{
  "n_layer": 9,
  "d_model": 224,
  "n_head": 7,
  "n_kv_head": 1,
  "head_dim": 32,
  "d_mlp": 448,
  "vocab_size": 8192,
  "activation": "swiglu",
  "norm": "rmsnorm",
  "norm_place": "pre",
  "norm_eps": 1e-05,
  "positions": "rope",
  "rope_base": 10000.0,
  "rope_fraction": 1.0,
  "qk_norm": false,
  "attn_scale": 0.177,
  "bias": "qkv",
  "tie_embeddings": false,
  "parallel_block": false,
  "init": "uniform",
  "init_std_qkv": 0.0321,
  "init_std_o": 0.00757,
  "init_std_up": 0.0321,
  "init_std_down": 0.00757,
  "optimizer": "soap_variant",
  "lr": 0.00638,
  "lr_mult_o": 1.33,
  "beta1": 0.95,
  "beta2": 0.95,
  "lr_head": 0.0116,
  "grad_clip": 0.5,
  "warmup_steps": 200,
  "schedule": "wsd",
  "decay_fraction": 0.797,
  "decay_shape": "cos",
  "final_lr_fraction": 0.1,
  "batch_tokens": 65536,
  "seq_len": 512,
  "doc_mask": true,
  "z_loss": 1e-05,
  "train_tokens": 133800000,
  "steps": 2042,
  "dataset": "wikipedia_en"
}
Each number is 128 + 32 x the weight over its row's rms, rounded and kept within 0 to 255. Layers, rows and columns count from 0. Numbers have three digits each. The size before them is the row's rms in percent of the matrix's.

# down: layer 5 MLP down (transposed), 448x224, rms 0.108, rows 239-278, columns 112-223
# gate: layer 5 MLP gate, 448x224, rms 0.112, rows 240-279, columns 112-223
# up: layer 5 MLP up, 448x224, rms 0.112, rows 240-279, columns 112-223
down239 096:182135126133170116143107091192108145207136116122080096135132087119123137128093210122140133156163125086177138123140151148125146140139120115111075120121180115095142053134121139064175120165171143095139147226151058095127133093122112129165127193144109146172129124158148132128078106168114115132205144130130160181100045116161171168084088102091
gate240 090:172103129158084178090151062080189140173167090154158133126154123109083133114106123148112152123140105117118127150145156148153179186137121136104136177109112086169173113077088152115141084159126193094111158094180126140056169107142120075116171153156164101191113107097180130115159140151127066125137083108117158129144050105105140191087113114081
up240 091:099119103117156133170142166095104104109129159157128130123120129160115182116105124114124166122097179133163145179113133115061115147129123173072131182065171111192143055141122189157101118129206110114116139061134129141081136100118126187154097178096154139151145121123098104151123121150129121110174157140122121105103099071092147089135193093127
down240 097:082088099115081116162105107173112117140099114194094188037130075147121128097206105123136141099090167134089117092142133137148167146163163157042099159139130096159098120117145122080094087105138154131129116118152144139156141078120111098164142138121102162152116135102197168132126129133112077126092162101120119118067139140121137067129181128159
gate241 109:101085151118160144140178108104076173159145127149161156135153160170139138132132173145163104104105138102124084137063162134122138136157146172117116181140139170124096172132137139134145090134134147135122116138126085142133128129064132081147105111139152134171111113177141092212199148103066117168113110140162144179067141207159102155188091122085
up241 103:115156126038176208117138087110141168109109134107133127140104170129127145141091127168126146134053109147078070152135139101121110102137108202119083165131115118144125178127185077122127107138111103188163104113136095133159148140120149112189143103146123130151151146148117105149172140067158128084110147115134154177093149170139148104190126158149
down241 104:163174125122111173141099091150075101100123107165133156148121138122132206210159149115154119151048198069115188107155143089137113135112164045173083105129138169155129111165096117131185181139085096092174110123127195154178087066084085142105131139100152106132165101108094130110184136137133171082116100111113109159130120117138125074099165146121
gate242 094:090117188236100145152106143154159083134117074125112150125096105141139103079147125117125092086157151136120186129140142122063123079196122148102155135153183181148130127123152189096075078084118129083091098192109136067122154103085149113125192165118092144153151137102096098158155120116118153129063179125156190094126122189152104131146189187136
up242 097:117122160082192143118112152109175121126115147127129162094145176139133153110084107076124125104141087207159107104169124146195132104120050084082088111128134176175119097091067152136083109070134090098089069127090146180154096118135055091181117146156111135161101117108148151119097129109109153143079134139111126175105130130177111090167164131134
down242 104:138160170149099184138102152059122128126141156158134196112131135123099081090152091121136105088133171127146120154148107155065146080157072080123114096047168133157103126182113092095120084035138120129146061093095140110088129217091157142152122053166130114183120140124103099161166124189136096131155130155116121172137178128119042130107129142092
gate243 096:161060170158083158159114141131113104153143161113067143147125137140156164124098160094115068141130132117077130134149144115135199169129085102144090150131122129104114152131134118064107135160079065103123100137148114169155149155170140176096149145166119123133141154103104105169132167110085136091085106141073110125100184136119090158175094113157
up243 098:134113121106157146124080150118119154169061135126095153127135130161141171092109081076138125152109133109145074172169123103189181151160180127124138115164084106128159131129070070132078099139105172070106128146122108151172126160108132155156112162184113157136097103115125129127114145085117121158115159120106109080110159120084204135163131137151
down243 101:064162109107123079145171122166113114130148176106118141135154123139114093156106125132146153152090081126174168085107119088115130116140165175139179137102132176113070147116110228064124039147174095133177143149148147078088160136084076069114139129127120102178091141132184072139122109114130137130123049115146113121100126142123075144133073099137
gate244 100:196113162101109124138152165058124118187154125067117094109064092135069087137168159059138106081126145118102150210141173141153135098167153108138085160104101110145125130154167125116061066145163144159089160099094180131129185161132131124120154137159089114122163056143114092078165146095133129077117081151143114081164128120094154141110131159130
up244 104:154133189128152103109106128122108098114120105171141109129125140133115116168186130077144108062127105149153171093126076168113161158121131168160137169116158103113144133095116169126128125220167093134152138144077141100138097113094177088064159182097108084041210170209129141198153142145183124058140105096107139214134153075183123152149050158143
down244 104:128151154142119100222088134080105100078071155156091096125124116174134084116127116062141085111093123149129127106127063130141094094141132077162080114139146149141179203148132141135105069100143186173120129128132148100146134090135141082158111150119144130085136128169116107108141095093173137146127173117147094085120140109122113088144121165122
gate245 097:109098132086087121123090132135081129140099097117143100114123145129103164086149169102122158137170137124136129156085087097111134092143120115160145158129093139109136185201061106140070073125153062157092134154140122133090128092148123146151062161175163108113151128217136096134227142118122165175078133150096115095113202119146100207173082189123
up245 100:124197159188123059034097086098129098082130151143143105099117110130163139167108132175086143164100151103104168177162083148127123081137112088143116129138151086081121144104113091148105113124117126097087119138121085131123147126112241168132107149115132102160182137114150079109137117139116186149099127124148109147126148109114121076170125134125
down245 095:113118162113094124108111087165141144081115155176101109088134143109134151102047155148182103130083105117090130125181141143131132109132161136114154087175164126127148142085174146150150212115190075086101146130103066161071133124127092118121088150151156154158059149102135106117063125125159135131142109155113109103123141184161096155136082196117
gate246 089:111103146188131089168117150213077155146122135144104124074090139071109194143123085081126101141109119144129112142130130184152153176066147108163120150137097148141147136132127098185093124144151168158170112075138109087151149144163132122099124149087126080128115184155102154104108182126157077080107115128119153101137080098155067098107038198113
up246 088:135142126151145090103142145062186145130116111126117147161171108161160026101169126134093154118151151148096181148150080152145154105155089071120110091070133121114125144127194097133076167151136204102180073178101114154155062113096160139113184182154142190101103088130160096077173146207102137112094109110086132138140053139076169141174103119127
down246 093:155173076140144145133120113126106137102155113094107098198169108141145095119154083147083144143171129112149137115127161121123128152174155144102133111161145073137090103178128143139215136118075117120118171168121049169180156093099134104076073144079129096114165155162132108114167124113114164089127170048128156108148109162135097105179190060129
gate247 101:159135133116138124087142154137093145169139104167085095109110140093135070095125184088207149132194154102087123101125156116108156132151124046162167154139152147138146079147150132084165101147160117132124086172069121142063125093144135087172131128141166130087173067143132130135115098198159128135194164203138125150104112093080125090112153082170
up247 098:131108163114171079087151041100125150134074118111179090144081113122107123138105139113141107187159045088088128110157157128044160125141179151148166105112108139120139113103134092094169069101072154176107147123133122078085109093132103194128140101104135061122113066122126139108137127099076132099155139079122100150148127113136130121156090086152
down247 096:134142123138116127133090129159119062183158118100105117120083096079150094116128161136118118208151141142132110109124135101126141170107145107182147128183139108150189166114134078073129098082107188115124157150161184103090133160150157157135111085076102101068144075124136138088150120090165138083121108133160164138131139048165195066101135114141
gate248 116:095127106171171123118058109118118161090168105157081121141130167139181181126188105154131126143095071132139155112142128124076125231147142126135122120073102149221099115181123145116063097097115113070106158124117149067124173100131081130147100156117165128121128134142088146097145103168195164135158115094141124123105068109141091155167117086117
up248 118:083165114157102092156048103141114122100168097124077142144135137134162176151121120102137132116154111141094146063115118111089106170136120106139112147102109151163137159114086102128117058121143214087064126077110121117132068116094050101133120192131140113153107116175098120071170095109202133152165104132168173088104118104085137152165094118081
down248 114:110147127184129097137082128075069134125169119117100090098124142150164152137149130134152129132160072134070169090112066161158108166084028124133170084122178082156146092075142124138107036098150124108088085085094192154064083081099112113172225132185136129138131102124069147126131160103131114112165119137133158160160114146103092152085105120090
gate249 088:088143140131102133120108178133093148115144099183154126093132139126183090144109096122152090117193158105140143080078099117140130079153117083135154159122114163135163092112084127135134211104125192141095156107139106115141076128144118146073145109113109121116075141066062083139148126093104139130096092149125117065164133130061140165103143142144
up249 093:108132107180102147138118157094167135077102075139207114107107148133166128093126114102086109133143104102149129137147098141169136135166125101124072109090115126146153080107123111170045037092126109206118102081153081161126138165138158111097119123104107079108200109076161166138161137165122088205090132104172159102162088129078105134089112153152
down249 100:076133130103153156099138114122101210126111144122143174126168081119095099161125152098135063140135085159195139163129154092056103115130117109155155132102165088212101146113106147178123097184163131154138110115085133083138147149060106111166148121051100087087126120187105129126167147142141120062100085145117145139108112179121112180152134155090
gate250 100:097099168156196138148073097070082087125140141107145119141138124182057107107178121105064203149164146114149137098072163084099124149118077108143154146112117112133129149100121091177109128125133106105111146134179097085141148145135101110112113168171156112168138120103093089138193100114155111163187132077120118140092126093150082125104119144104
up250 099:118076112144076152189129097141147201133122157152141140183103132178179139126069132091129178126101084105120142104112125103121146166130158089147082159155140210086118132072153148122175051151117100146118109118074156173202136124138120138083080084172170090090077153096128179147073076144068148122093131157123110084102112139143139135147097114138
down250 098:228098163077113140062112126105105106091129190160103123111108145127089105098120113163122097093142133125090065158121120160127068152175116145187090160161088126148107092142113124120110054090126167159094143096095064114184101086153166074192146180115144148153155115126146154112138097095196102144140117184109119133193120156110134101154130189084
gate251 106:097123176166110110138093112157188093107157142091126119222132078175126078152117082099084127095100157091122054143154133158138103161086059147181113145128133117055098107167111137110046103168143129141110156061076179105125193111058171162092095117088144119157138158100102133115110089080109125092087105125163096169080159117175105127107136161086
up251 106:110117099168150143122147097134149085092189174122162045091103105098165117080161087134121173142177123124167094128128108111135177157123145144122124236118121152099116110156139091098107148110211131141107138096119181090110149080140177133117035129119151133135180117127093129162104073154121140108148130115152077178078122097128063121116175096152
down251 105:121096167125106108139070090114189068048101148119137137143135123143114111127145158113077158099170158180090134119152112165082109044140138122151133168168160087115158027144103153180151074174086086144164134129081128114141197099089132176109108188092111095134143137185085161097115110090176140139093134192144178170152116177130142182134154159147
gate252 099:124126091163150140150152079084135192154132139130111038163160167057179134143127140072094148108113148107176086091171149151176147083113117167109125124106070150151151086140103114097144134061172112148146122127093122119169121148134082125151153100156131099118160174181093151101138182126064125144136176110107115104188109138153123150107123123180
up252 096:166095161093128139134145095052105175103118103134068166114169081130160089125074149102147177158184122118153106110094181142085085163141154149120120152116054083171145114108142119182132178162122166109143166154180103124161119150145119146108160172174125142132118146123075115157098081136154125097130108079099116110078128142166178099125096121102
down252 098:126119145139169118150113164142094140148172128153131124110137140141115146125104146076147095061144063091092118134078135127092140125085115106106155090210188135115137086144124129128134125162051116144086194149126167138129127165182142138158089126125165143084108169196114099091129198150146177145128090052147061110136130119065135135144187135093
gate253 078:131136144192085059093142147215092127109145146133113193161177115112092151085102111049119185201138101123127098138153094069139153109157153100156120126073102137143132089154137113143133152154086107145107149120108139131153126129107116109106119162108105182121087158129116116151139144136040145118165105155141149134137194130116201115158122146064
up253 089:138189121138149090100160163150124154090057123099099178120129150164146087113089147123105185192126125138060161188112097136153128155175150130087080114093110096047089114137086146069107130152140150115174138068103104136078141144122058114105168162111128137151131110056075130114119084155174083153142071153090089155150146127174111092135124081094
down253 081:103119192121133143189088098142094151099120110079166150124164063134111111066101081159164125157185021126146167085130147150110157172095108197156088106122131099131109142135075142138127019125115172114164122126162125111178125172122117117139117101141131113114137147131154131136094140100147155120143164141117118075211177173139110163154108103147
gate254 080:132161105107137204081146128102156124181162166143113114149179123113177111097140093139112122069144163105153157086146080091134160159118141147093189173124084068122130135078124108128111140110116087053135132142153090167090145137163127122102150083194151118144145083167187134087166097109122121081108026122126095124144137139161068143149091122160
up254 082:130142111139119114140185114131088167136190126151107107163114149153148107127164117149141113116150156094141130077148086168146094126097138123106196161134116102085133195085116187152120145164107082100149117144103093112174154081109147143113096126147096116147133070116159092167164099133106096135119102158163112177137114124144097093149092112095
down254 084:093127161131105136116126121132127116134093170140162151193139042195088137134125113107107103156073156148098104066119133132083075122138117151104115077138123166158075108124125146143123110187133188152138168162084123123157120098107125177188113202069129127156099139164090093153104171130110136142117184084068100157105112125137127157119175104136
gate255 098:112076108131104130136074096117147113134117111099114104118188120143096099110116172089128151067182090114152146117167106202063098219126153151128131153107142188090105171139103079109097203074108094115152111179156178141157093107132139099129109120092161165108117148057101099115174157156154089095150095108068170154112102207098145111162082145152
up255 104:195126163160114160108163110191118164130101157185124082116149097161085149094169121172144149123144139183172135165136134113121063121128167119185127139085158108133119150116114141134159046157133122154000136125087131084119154060097123170121095107158152119111107159097133167121143105138158157122126155106156064083136130137133153118104128117128
down255 104:186143206104130146116128108120118093105154133187178074146077146145111134134117123094208107091113161121177126113127187132149090121164152103157084149116149142112155108153130137135112102131104113217178167126083092149131103118150130099152068121095164118134114137096149109101077123132118116127162126151067164157113072117071147141101119165234
gate256 089:105148134108078077169177101173118053152162083105110126094121120133125128145133152172150070141210128089170148128148121126114084118166151084118169098118086104101119168094125020119126110133088129159161166142108067093113150142098124164150135114126085088114133051138134138095141166102100103152149102120151140121117153139125117061131084164105
up256 099:135132136130122105195157122143190107135133133160131173118163113156135122110103166189110145117149152100094113141052107107137180107145113071096090112200129181164170067097097102091148129157121136078212103115102118085146123135133085121136167091095088106133136138175064143117115128097067165110172137122180118128152166149172101111177106191094
down256 097:126128158125185184087137158092129149122100188123179115140154125169140174168133098154160122143178123195142124199141110121140115147173178091068152105148117130091136107091163144179136162106184186149144198149144118153141057126111114143144126153130103191167203119100157173077168146167151081124134100109150147172162076111131082112163159083083
gate257 100:120131148197102102101171105133114119120117075207117119179108141078123082142120165162082134129075108055144157130155124095088109138076108101097126220097134121101136021085153110202062124152165111083096125151091104152101107175059155110176118087157107102140143100153119153143162072135135099124080181147166092148128114060158124105109142137096
up257 096:118143140138090131112159161088122137135097098179162152192132124173148109122143123158112112054099135138122168113185146166117100137105144131149135102114154116135082130128147175104132117150148184087072142160123124103142178127095129168155135151142142110110095078154133131124158072131165109162143109117182110143172116139150127144186158117126
down257 103:140143163047180071161093158124092156143070079115179117146174093101119101174178143119139119168076100130164143155103116118092092123121128130206101146180114162161141153090096113161116100143132084110129108135158174130144118125141132105110110134136137107100112171070125116077144075175055084097079081154157146135162101129173118113123103126121
gate258 107:124165143129093099173114132146109156163124173073159114099128162173087072116181100146120182102096132171111045117131175115143106176095153161127108144115143120171141089150138108167079068082131134132113123078095151162126139111157068105174179141170108107122151131131099138128148061112163074138158153101071115137112138058107122106086093154165
up258 100:102198096087109096158125165184191159126094152099099146111132099112147084181093154144103099149078091174118131093079137134100138152087161134114137071126117147149100166108135072120081090114118108138110143142104074164139074170152075078192154167072107117141091147179139079095164137120149096184080125055124120155098115100103075167143163156150
down258 099:119133075129157139141123122200163118151104103172092105107155156181122071139096097085132082127086169177105210167122061103124107117148165080172076097188083105088098187096162100124150179138163046152131105167176145152134160091099122138157177164141086119126126125164160135121107184116135182090116134114149077169112084124218178117176147095149
gate259 092:098110193132141111135135121126109142134133163138106113149093140140112117132088175157149160157141089152165133150082124115136168122096128078177114157099168099201132097081099140164092128123120092144134159152078094162149186128193165106092097147074107095176126079164144116163189087091135121134139089121164157184148154120138128140170130091135
up259 101:167159074142097181089166085140137094149163202146148127129093112110128175105114149168139085079159105117142145126183183114106109138163132144053097087088109129118127071095127153108148109138197143084106075112161069165142086087135116148104123141151182072177077160083121082148175109188107147186172126109098153159138102097103138087093144138124
down259 103:052182151091109118139119116126076160189154118111120155086104117167177114104191148134055104104078136126073159075151079111132092149112099196081160059075147172156088098072131112155188179136153129127103101140154131072169114084127087133132144135136147147116138134075072060130064108154115145094147109124110153126153103113102156127123110205160
gate260 102:098151083124138115144034095066107188078107083109124105121117102123125128137170139164134096115156148083147094139123137103160157106119086119105102184132192060104125131113136150156144130108165132143113118155124103146094128088092141056155139085099141179142127125130158136167111100138155175070053126093110090128123127121106174095112118110155
up260 101:083046116118089116128144172223124137122088130159146070171123115104118138198114116159170158123116112158172142105096097160096113119120118164105147129060064174154102151115086161084140186174137136145124162099172096165151124099123142167141123146163161096104092138074058133109113080182114114132090134071123188088179118143103165139101169157164
down260 105:151155136108074049150214151145188137095066158136158097132148105141149136057133148084143078128124118127113090122116127152137089127110145101156129079133098111129171170097065209070055153119097119157055147109096106116136122059107096126130123097095095121135072137167103154111120106169141150142154120116129148073133151163086098147141123139123
gate261 107:137102095082185121083085143094107118177168168135155169100158101115147077171129062125144134116175158123129108141146097131155048189126082145187139167132081151106152153147130163120123131144116118121141170134129109087141090112162095154108179180100061144140172125197159130121120158151152090108127124169046155116110106104166090146138164106078
up261 101:120144136048128151147147128086193116157126148120118154147141075107136129150160135155147170111103156125120141168121147159109072176019121116116136142094112097166112175134136158085109093119212170116113155158049104160146113118141111115130156121091148150158157132207130148124110156205176084067128182107067127180158109114159117064110131136148
down261 102:103124185154160175115092099124153128150161152060104094121105160136068148108114153165115185129132159075143173117115081172110102137082164113133132113086134100155143120105171156167163096148126124127085153120158160205124127148134132172135112146148120117132108126173123132112137144156149012105118137159084061065128106108174115153145098108077
gate262 113:150140096121118129130147128097104079121138060134146087071114097123164133114146107122068202138124152063116168122113170119098126117125077183111083157069152149135096130142081068163149139166160093116167116111147092106144084140086132196119087108149110136130154042140116102161101110125151157148157123158175116128148199157084101094145144096139
up262 115:071115151092131132132194133189139082068101124140129090131111168094116145152053151069121124082144142137165097167117136118127133162113179181127128120137184111133129098064127110130156072172130111099160127094191136132110165121132145148153140126148122125117157162175135140187125139099139179170127151158131158153132101165105108135048143117072
down262 109:177132129129153113125129136107148161105111144075066142154184047132116110134067181184076139117116126082132042123118104169111115175153104099163159192094115161183125092165158103203145115096148073128087121108141157144108123128140157114076110136142099127119044099115141128083169111087130143116159113126141140162148087141078122087138177216122
gate263 111:108083154128112118115090137078158105075106108170174155133097116114114124146167135134085099143101083096166083151132139098197139142135170106068152150139109096159101076133189195084112156078125052128158161098126144186131097130145045164136087127140114182102154102084129124108203179105070109177149105198117110101096131119151144129145121136161
up263 099:124090177164127151177141095134143113152132168089159134166157084171141171085125078149148197105132136112109137150119166051087106168111112131097149191139138126106190117139093114157151156158083194103066150123107155072194176114127174138117107178112141152164107093157121146173132132153136178143093093090153132139200151171112098040123118180150
down263 104:163101084129160150118180085174166131121149148139089175113119146121156163044085074180198137062127097176143100102128136138137129158121121146163122075128108135077111081121065109127183161112131149173124133130147123079175173109082097147143124102120128142138123150145163180060071150144150175130085140170060124163129118117085117133169148119145
gate264 080:148155139117087106105113129111131177106075152150108131168125075110094186124125078128151151168174102135121142106075081122129135180106174129145100123138074127136141149140134157161195123105099069135125115111078159142104122144155098111174173120139127076180182119148167115118209082187147097166140142091157133155161111126125138112111146136171
up264 086:146113166076078110097217143148139113147181107146083171122113087095166140124149104143147152093134186113135101120110083120116087090115160158088178147127095170174125114152124125132102125143084140142075148116142077150114108168084159091119084142129133117119099127189080081125128161170147144139124095106148153105135159148127143173081193108137
down264 080:114077115166100164140136141089157127151098111110176086149113104126175116122150184116184149125145151124140085135181117089140114157130112176146070136155147088146105095122128102137154093142092094105105173124135137145131195120139155133098164135156179073124158130114154076119136139106196170115135151121101080155154185161190087118157156126108
gate265 106:166159136195132107105119102128186108117177089209160165177088128120124119075170099127115205112091195108139091131109096144160121111134098105090126080158145174110169137168143123100123129135145129137104153115147108143166174155121105105109131168101134115115158132123097141096124206072103138139160139152136129132130130140190116077109123102154
up265 106:177132139152132113157108144109118136103154064161103107085148110157141155117122111050152154139070100099131156181081134122102087097145122078053136110140146208119161163127174153117152088146137070122136086149118171104082166092190140116203133103136145118100101155129086099122156118136110109139093137078125108087162108178137111155094113064127
down265 107:096153127152147062147112059189162111133101117149167123141130133114142120115107118098125189110119118106170069131140120156126127101125155129113125106174115128129115176157149138123102061189136141120112120134105148126148129120172095073155098126122172115156082104166072166088113167107128103182123113116095146148129061141170142131106136074188
gate266 097:193164193180102159163118136133155082143117139168134104175072158087182126108121136096117090104120120143100109123147184093094210121093167123165152125177149134171156115121137149132067101138118127068121240198089147126137120108096120103133095166066148162147106164145119108110123130160113107111083063141094147156077163154087093081137145104116
up266 094:140163119077119144152107151113099088062179136133103097125099121124086129076137153143153155056070102117132122192148136170121154149112130180129150077123146096080090112071081131083147052159143126192165149096124109143071102135153127126119166090101144088119112086118161168106150066141149224128108133127142146167128169071098129110059101125138
down266 099:101116142065109120109111098180111161130159132131104165116141132156107065155075112094167089142188123161110148063101173131176104086109108128116112111187109083187159123092138131146189171165154099181161060087127101193150094071115126150107101108178077106104135125106116160150063098127180152152091169089109145110117096108146120120101136205164
gate267 118:100113191094153107109089167124169084086104132140118097127131133174180045142141117140121077121094138175090123147089160139114057129127086122118117107120161134149113152179153092124115100098183107136102162094097158155124106138195167105099143143135150112154137130097195094111118152102119116093108093166148172198146095168143089081109149112123
up267 114:148137130146091164155139131098194144113101151156161094087093133106116143072162167102153191053091117083125170107203103139149179148104127138112161121130126120108098094066187145112089166154114104117117071156134171112067125124114120048128098142143123182081136132179141131171171144093136126143121160086194124162157136114141094197115151147111
down267 104:131145213123112107099189104145090162163196112139130130148148153158063137144111138087153143140154121149140153093106134129137176137061139093149064145138140123131123131146141123192187176139073138137163078131142191116171130131116147150144090156129133151067115131117115141155126051134145175116126147192118184054141093088132140177134114128072
gate268 088:194107149101116129103104068161115131124119161104156155162129103156118110098088115118135114106151122093123135124142166132104112129134120121133145192134124083096107126105184157157158164080094180096158097150144096109187112153150170177140129172137172157193122122093090090145170122143127114225083119133176044079150144119141132117164032149142
up268 090:120116099124088120128128097139163225119102145133172123169174087190113142138143101169106152105140165170110127112119139179128112114152124102026170138134113120083119126080217134160111086118110167125147143126136114155082116135112144123125224091133090122109128097104114178073137136156121128127115045140058101125134150152101131138081124144141
down268 095:138081152119089138106124104063109171163095157135144084126134124105105149104100126138124122113126126106106113144174106140152142088122161146073123171126153136158087149070107137152130081127108119080136137121164109113081125138153108136082161196130151170056109161112089151216144155090157096165148090114148050114155212117133075139086111117144
gate269 105:140172091112152110084128141094175152107130128175153127168144099140111161070093193113138115144119089085252122158112114103111123107144141148134156100079130107114162081129141184121145149143094171112147135174160152138113125187111116147154142128131109131117107137125111110074077152134084086088124116088127110154130109072143072123145151129167
up269 109:136104087138112053102115147150059180130090111119116084126151124191150148133121172215104118173065114120173125123152106128152058167129195140115143141199077125155126177125146154111149191150123129172164128095155116132094122153087217105067105159136125138062171126089107135169122121097166175113114137190133166061110136122185142086178153125122
down269 105:105092111051171112134114172129059126136177180165128161158130084119089105122112111146145141085108135155123211143121148149121129168093126079111160115116175087150126115093173154074156137130149161119127041141196165114150083096101196151096120085032073135095160135110129170200114049103160120170143095172106119068133102088167116087129176092089
gate270 102:100092128127102104086119162195094096117131164152093112146134081103054097133102138126176054136098140172185174181158141119146120084132133163123139124087113083127107145132099132151147112089123109132087154125112092106162090126141152151119106141120123102087152053141158092096106138136134112091088164171054120130125095101148137060147153114191
up270 102:206143109146113147109174133072108099129137060132148099065051183120140164085118134116140120048109149170072126098080130128072112135093157127096084097141121142134109109137099173075153124149142144138130154123133169133135135089104094089122117054155103181129130133081174111103171111106134154133130063071156174152134133113075129165140157144090
down270 099:116114167140082098119139131074116161127126130088162112077101119098094151117232108137136179076180167127084142183099160135082134095162167124126090057146129127140154121109158111117105068160170125110126185162110132186156094073096093121158093121166172143185108151112195099129130163104119153181191106082177149176085124086195108148163132143137
gate271 109:100126144157137129148080066149169036106087106183122088128144165141196086126162072093166120092158100158177145132178114162094149180133103141168099166165143105165119140118155128117060083161089121126101131158151118099102103093068119083148063171137153104134187082147123149178151112164148140169078121125123165169105141207153094126117172157143
up271 105:161157108141154100178142158095148079133039138077152185069131169108065145173136141156117123100190136183131122138132094140112136095076135111155153179168159081117146116051108139169167097145138159133132094103185131135106141201144201097134130144131118195135116106102083159140145108142122149111149136112181125089106119152134176073121172124104
down271 099:112123087146105065110160177179062117120143173148130115139120119096104098122113148139154126141109088116129136150114158154103147171143149180143142139095084160098106135141133108148119189087100049139126136109116118164133184149048088142102090147103208136097117146105173132160085117125109125143129149135159124069150151179152143158109148114146
gate272 086:131126147108089083171141148139205140166092172094133136119111097115175153104130167158186131147209093107113099092100107066126145163151155162108155182113118104157137082183144165130148066163163140050165152114078183126149155111149134180101156128126161102113159119147158130132168170145133170121075121096109108128089130097206139104107149118078
up272 094:164174146111093120169136093122052138116092130117156111104229093127085101049158141144144128142077180115124099182128133142177177106135132157144106137104162145147134185132152119151106201161123178161152144115156121140082060156134126116107144144114153096085079110151149100138074071149164108115080142110171102113130136134126104097112119122142
down272 097:162177119119120129104106189082156144106142127129116082124109150161097086140153102115125155088114083105116094131170150151167091094130118164151108081105127128143186161135153160120116192176118159131143149128200174100142134125105099076091105136094101102105097124165148126104137096118176141136119118064073143096136191244077138156140132122071
gate273 107:143096122155142116098088136096101148125142104115070117081124073137149113125189141104088108100175125169130213129146115122122083104110114124121073070094117164205151133133134088147091125084172109148120187122126046134146113137144080119140118094096133171137112126105133139075126106179121172092139097159104119125100135033197094107123118090104
up273 101:088154157136115178153151127116154151096165151064117082132128132149092118160138184116109143101116142157103113086099140150128144071148167174131147061125128101168190128153104119154066126160165133160083126125133076166172161120143029179047127137084218096215144183147115126159120096129125160103166109151101184093138107142116103162140139151086
down273 100:107099083119125084152122122074152176097134162082129081114099127100093164127159155159117138116142163178115092140171133149123109083140182141161153130121123079167133080102141168152121036174125141159103132147185148146094145165125113150182089100111153118117119164084086166098149090099135081127182075231146158121119136114133100148193131177108
gate274 098:150139111186102165157137180136121068202104184104092151125122193067158180126079124163112083129138086112104109168133100134129147104111181150148101073176147145157183125068132146161121118154102129039116104082183136150077159132170154102162131150094104123139116088097108108105141140127130113076110104152100113085172122203141114103155101100120
up274 099:079101164099131116121158177121116136146126143132121070122141124130070128112149188143086077112187115078138130054138141190121147141166184086090153114117079162116114098096126118143128177112151141106064161123092167078160071167118134129085156106055173102103151136103144198122151067110062102099119176114109112150110177115081154137141131099146
down274 100:152101120115148157168102182129118087117158069138176125138120151152172115079106062195064087086136117082146090081127111119083108127115112121175146113167159153070080147088097169114090165126104143115125123148108124160113139111110125155081053184125174174127191129084116087152067171109115095082095212135138098119102171163156134095155070089123
gate275 104:089123102102133079114095138153104186107164106154049114143155061138174103139156145136154166148191177166197155156112150142113102147146128113053127083137099112157123101113114096099121153135164092161142129125135146161156131163154166131079097168069133186075156101138134088172113095103140105067127125151127113096157132096190105143085130118129
up275 110:091092096151081114095132089124114132127116091128113140147163164120070116118135122123119151112103061083155121165167186140123134126135185152096063080161135129166077137169145159170078148141173089034183111135106130164147107183107157155066083145127169132139086125092134107097151113110092110149101124103103108113180172143126149110119150089169
down275 104:218145159145143100132154065170144087164111141141157173134144089129135089168122172135109173157167104079068193112076119134171158138138152166097101075157142149103137160130172150122118182134083187040170157115204142120117136140100153092102120076173093076148110176138128178117092149140128127127126120173113120188112164144114131145148125075117
gate276 110:129060123160129135120158090071127149161131170095112159154103148194218163205133147103134130139119161028162129144189120130106099159160097139120098109157085090115102170092145153172134169117170117117171180143122150103096129110155134083120054119139114109214174134168088179154166097196203185162141118152082158133134164096118113095175108143107
up276 108:121078118117128098186083112157137128102169117106192159117114178191118150106077117104101149183102124124167120112172079099133108137098098131138112164141105070113072083164144138041122144060142085113159168170132185083053126109118111145051118143106153099066187100089152141142104073147140113112092130106165085131071135169158161095136143091116
down276 107:210139125150092170161141077127136117125151132131113195094112178119074209123101157121139126168072143164157137099086115195100109118129151115106122125096128035125120143136079172182102170128117154107096110110135061146074165200149089165128198117115158132124125161109191154111145145087100192154167095109122139125116123159137147095114158130120
gate277 084:141145080110144151143121143152167088099087143079102173122106135082102143109142171128152126161122197128118123065078122131164141129145148087147159138058130128136175087105132102124071207189100124159111153139147110128068124154115195021123133147076120158089147130068061119162099126139145076069118098151129116135121121117169162062114103126117
up277 076:167142106117117131200096116123096098110105113154113137168100138080152063110154162077126134130123087149150109146111144127109111101116139118060086162046129128158086129138128140139109164140142145124123145095128099109065136209056158066091120146101142113079108166149108122095178141133116159171045134127124134165152115124161145121144168165158
down277 080:046100136130104109097115084059102190087103204105088097154157190067123101148110104145099154108173100144134167131132112164086092080121106180117111163119105062168122164142127161082144089155054158184143147140098084121134112133098064144134119148107127065131094127156148118162116111132128172159148196128126102183132187182129086163131098108112
gate278 068:085150092156121102152121170137166076167109136123121155092138185129117106102141119140091070143111135136142146115141127116116118124168091080150202149119088120101165147138149103150126189150185057082079122105150121102107130148143146114118115099160123116138155147120064150092145155145152100142117133168175105144107000046131093082126109114182
up278 080:097113141080100140135131103083091138143190142103106090124170107179134087187150107110160094170134119052110170162151096174143055112199100149130120141164091113147096149141140131112179174153141144144161185111139104132162151101118128142160111089142096094104169113143136127127115149165109119147094182079127140170120087156081107180119183168139
down278 087:119106107116037162140125142063093152137154190077141100154178103166128092145157069140171136106094070110153106122159185160137125094099116170087095129142171118163107149179149128094157115105088159183173121127124114131125103127114093157174128163135163076133111082169143107154134127121126140135132210070125158144138173159109130168127168101164
gate279 107:184065090150141129153165119127165115119125109143124095092062119152143074111200074121098186084081126147149098114141120132077096138105142153127130165106145166094066098189138128158098139179134182105160128102127192094156071162141150126205107188158082112167161144121116169129147107168124094135154100115139077148141148094088169133083125123107
up279 111:168130147196187120105180136164117134132133064098109124050096104202138083130145126115075108056168130146141104134196139160045110135127057143141079135145099121118041145176097105174109130190097131124137105127116155138162099163138104123157105156132144157121125109125096156135124114138115106178147134112116124172122186083107126175088113124169